Weights of a small GPT-style language model, trained from scratch on English Wikipedia.
Architecture: LayerNorm before each block, learned positions, biases.
Each number is 128 + 32 x the weight over its row's rms, rounded and kept within 0 to 255. Layers, rows and columns count from 0. Numbers have three digits each. The size before them is the row's rms in percent of the matrix's.

# layer 5 attention value, 160x160, rms 0.0836, rows 64-81, columns 80-159
122:136121135153126102116112107094144202080095124156097090142116157082081168101168073111102134157149137084141071148065124104149077113096190099194147074120170069096083079096133132143108117129123168151123102209150121129147176154115105166038072128
109:146140085136122100180090121127143128131217137142128082092117112125093073129099110122135100156045139149148139100102136177143195109140114174140098144144156154057118134138071127175152171121139199108126090100110085029152140110113167134150142147
105:156154126149162113054175068108153119163120170140184063104107147136188141146095159137099096133076162099096165070165127118132131076141113126141123124174134139147134132089161111099099119141120098127176101170167141063084161105104116058127108136
108:170118132162096127125167112112157114159141157131152193086086103104143135150100151132129168068139077114160140093089122122111151100176164120108227129174174110132132130134137091131129169151129115107120149155125131129139129138133136153126124125
102:068111200072158176118161163149121140123204142091141087085133111094095108110132122096073109124141126124116142159075131116128150176178131130111177112081168084149172133125106138100155133148103074141161135127195134111177144147059141167108200152
101:110135106156166111122101115106135074075114077134118130068148126150147138085162139143128121154137108093178148105186210177142133144146124132059154128126159080163089154100117081109129171145061159112109182192112111157171145104131071119152155157
109:125063102154100226102152091108087106132118106137140098146163222065096114139126135136141084159155109165136092177183135149159183155156162076069160132103179134123118137147138147119147149133147096122148095120190172093106158178137093078184124126
112:099112098135105151148135080086112115081107129142154138130172135070127142139050129151134160106149117147146082142061132109140130090145162188111118134146166132172118077174090205178096159126115109082083099104213122186105160160168119120115158083
110:122119135137129154088168094173135131142106132112129147138095142118087121101138179134081087192086126135166150114121145210121154106116179132100153147144076111125119158107088121073134110083137138100115132142117096173134112158176165147129124168
103:133119144116128181182125146085127132104146117130164125141083103137104103166151149139109115094131176049068103108179171119152092106133140131099138101166126126174127167131123142127097128103173127174090189116113131131081058127124069120096166144
104:202176120118146137103131177171118140133170181151108186132125086106121106094104126193104074139132109138117128171102141168113059122104121103134103143105088211169120093191110149097166146146167086152116188117101124156111126189148144094151118153
102:086136095118123159112084125127058117198164137134116110135146055130103137094076108140189050124123152134144184113153193151103132117173084102142145068166132121105101142122156118115152136138081129118092148149105113158123157145152072126083121170
108:177133158195145119105144093147056146156117157136126106121123134179154073136149153102127093078102155103115134113088154150081103158076130168185065143093129105094149107132145087078092120108185097088126143135120183116137093092110145175114132089
101:136149098160201141135085171128076124087088194160193088117115057144146126165137192094125100178126128169122119158156140137118147131121115190093148203085087130132137146124132156135128140119149123162051174084169165153114073198135120048063165147
114:114111142129068093146139125091130141090107158104166112043126110098073096163158175153137114160109108116139144129070172121145146081081132146135127077159142073166150150108118073119112130103130155138085135158116200163162113151144139086212105196
109:116126170127098157126100077125130091113155107126165100095108072155182141101111077180183158121148122164172126139127104102164157129133098094110141181082093170139146138080139086103144167073170155131123047141153148154095090127094125113121126148
108:098207118098122143092080092110078201139150112149167123084125127122120110158126126130138117186138167188143117173168076121076161134094158126140091133114165168143151182156161138118124146136117139123108165076125113123097110012098165111129127097
116:124178138153114085123113180127142138052138154122130131157096141116194131093181142160167110114151109197155145143106095129134121099117110121120135116160139109153135175147060096076134156098115153159150116148149133127150174110121062118159070196
# layer 5 attention output (transposed), 160x160, rms 0.183, rows 64-80, columns 80-159
138:147202168109120120122137182147094066118114095089142096090150120134125138198117115124106148131156162167123165145153101142138173165245061089069155103095160169123126070109092181159089131138132073148113201142089148150087100113149108133125089164
124:136081079132115158158069128193123083120129120117160113129098138152104071186131097118161144159104136100166122185135091182170123119100130084140108185120132118101120155137118137089162104161097160129078084103127115099100150091115125128101137235
123:135149081128105219056089158068104117096090158156094126115115178136138153129130144078129183062089124125090083187109156134129147096119119177140160048162133122156201136099182133075084128167120116118143106120156104113093126163100090116073130145
126:185134151185125173129129141080172143108139097118200142173124176164144110177099123097117107165091151121202115065141172067198105121127155138121113079122156144198120097117149077132088121135143170129134068111154140086136116103070111161092111125
121:074114125184119167177098088125110152212151103157142102059136121089135095115070092149125075151159118131118144103133127081093219104099144133109173091120164154109123183108111147147170126167124114147083076147118141112123161136071098128161166111
119:157107131150103105134134117191110134134169156100213117143127115127120148184127123131182113093141105118139085085154163155045127154137160163131093090070131084123098130137162127166139070142112083124089139127138137161127156152148105135124143166
125:090077076163164116103091123155068129137122187122109156162155157198103130059138091147134094096120179091182125102123129139144086157134149145075165111069108124212153171119093146125188105131140077125090168146112138113130147098213085151151069096
124:130163113121161092175097081078132154141139126120110133161084173139062131110138105133093167168139168107153193120038105127135149153093076120106130128118116151196126159122147069127139107167140114130073156152116107127149129148164105139143084144
126:116108134073133099059140107116185123134131147079177165163088063110148131121032117145183126107115145109137125085120151156165121087135101165131150126172163136175151098151134115235137090081114141064131104150191157121082163123145110085088154105
125:165132148122135144103123129070137154185182147106106187146173153144136186130118126103157118110059128131074096104099095084069143156098110084167118091128116186121104092077136165200155138160126140181149139111088164102103113043094098123107164157
117:110138153085123121163148126175176158124115138137115089151092116158164136098143112064096164119126105120126093115139116197099127122124134107171109090126165132063160138145144126190163111159113192130194116161163188101114178130139127069105138101
116:063136105202125117140105111045095141182118144162156110133095150124099121162112081098181087176143127141160136137176131111125138121157116141100070126128125140138147131171139154102183157102109113113205041109086124053105154121133153160164087108
120:152114112143103128106136074157164100180107131068136161104102139141114181090072117073145134141118067118145103217162083121148106146155154169208137131192142104166107117113113115114068152101097152127146149149152108118160132151129119178146090085
111:095129117085116121111081103147118167163196161150075097144131080179105146135164112143167129109105134130135176137185149128146072107118104143089102104166116147100150126166181143106109109189158141140128082112115115117158137121082153081116140080
131:141123094144153124076175151098126155135091090150096041122186178139095091066155162087155117159167123125113146153068142142132083119132152104148082131165161151134130093140126165157112122134127086104161101141105106112190125114107074162096129099
123:114131123136165173135058124082084121168115144134141125123115221163086115140145130093127169075087155150154184107128144170121123133107142105164177087110082165094043145150196063118078068089129177133166109122120125142143143095118120120123123189
126:128145083121112089150114106179133087173088196146047125115129105140115113117124124140150080138098160104150101154138134136125110129168100220101152146143113204078132103124100147094133119124151132136132170139102117143116095157145132123100086091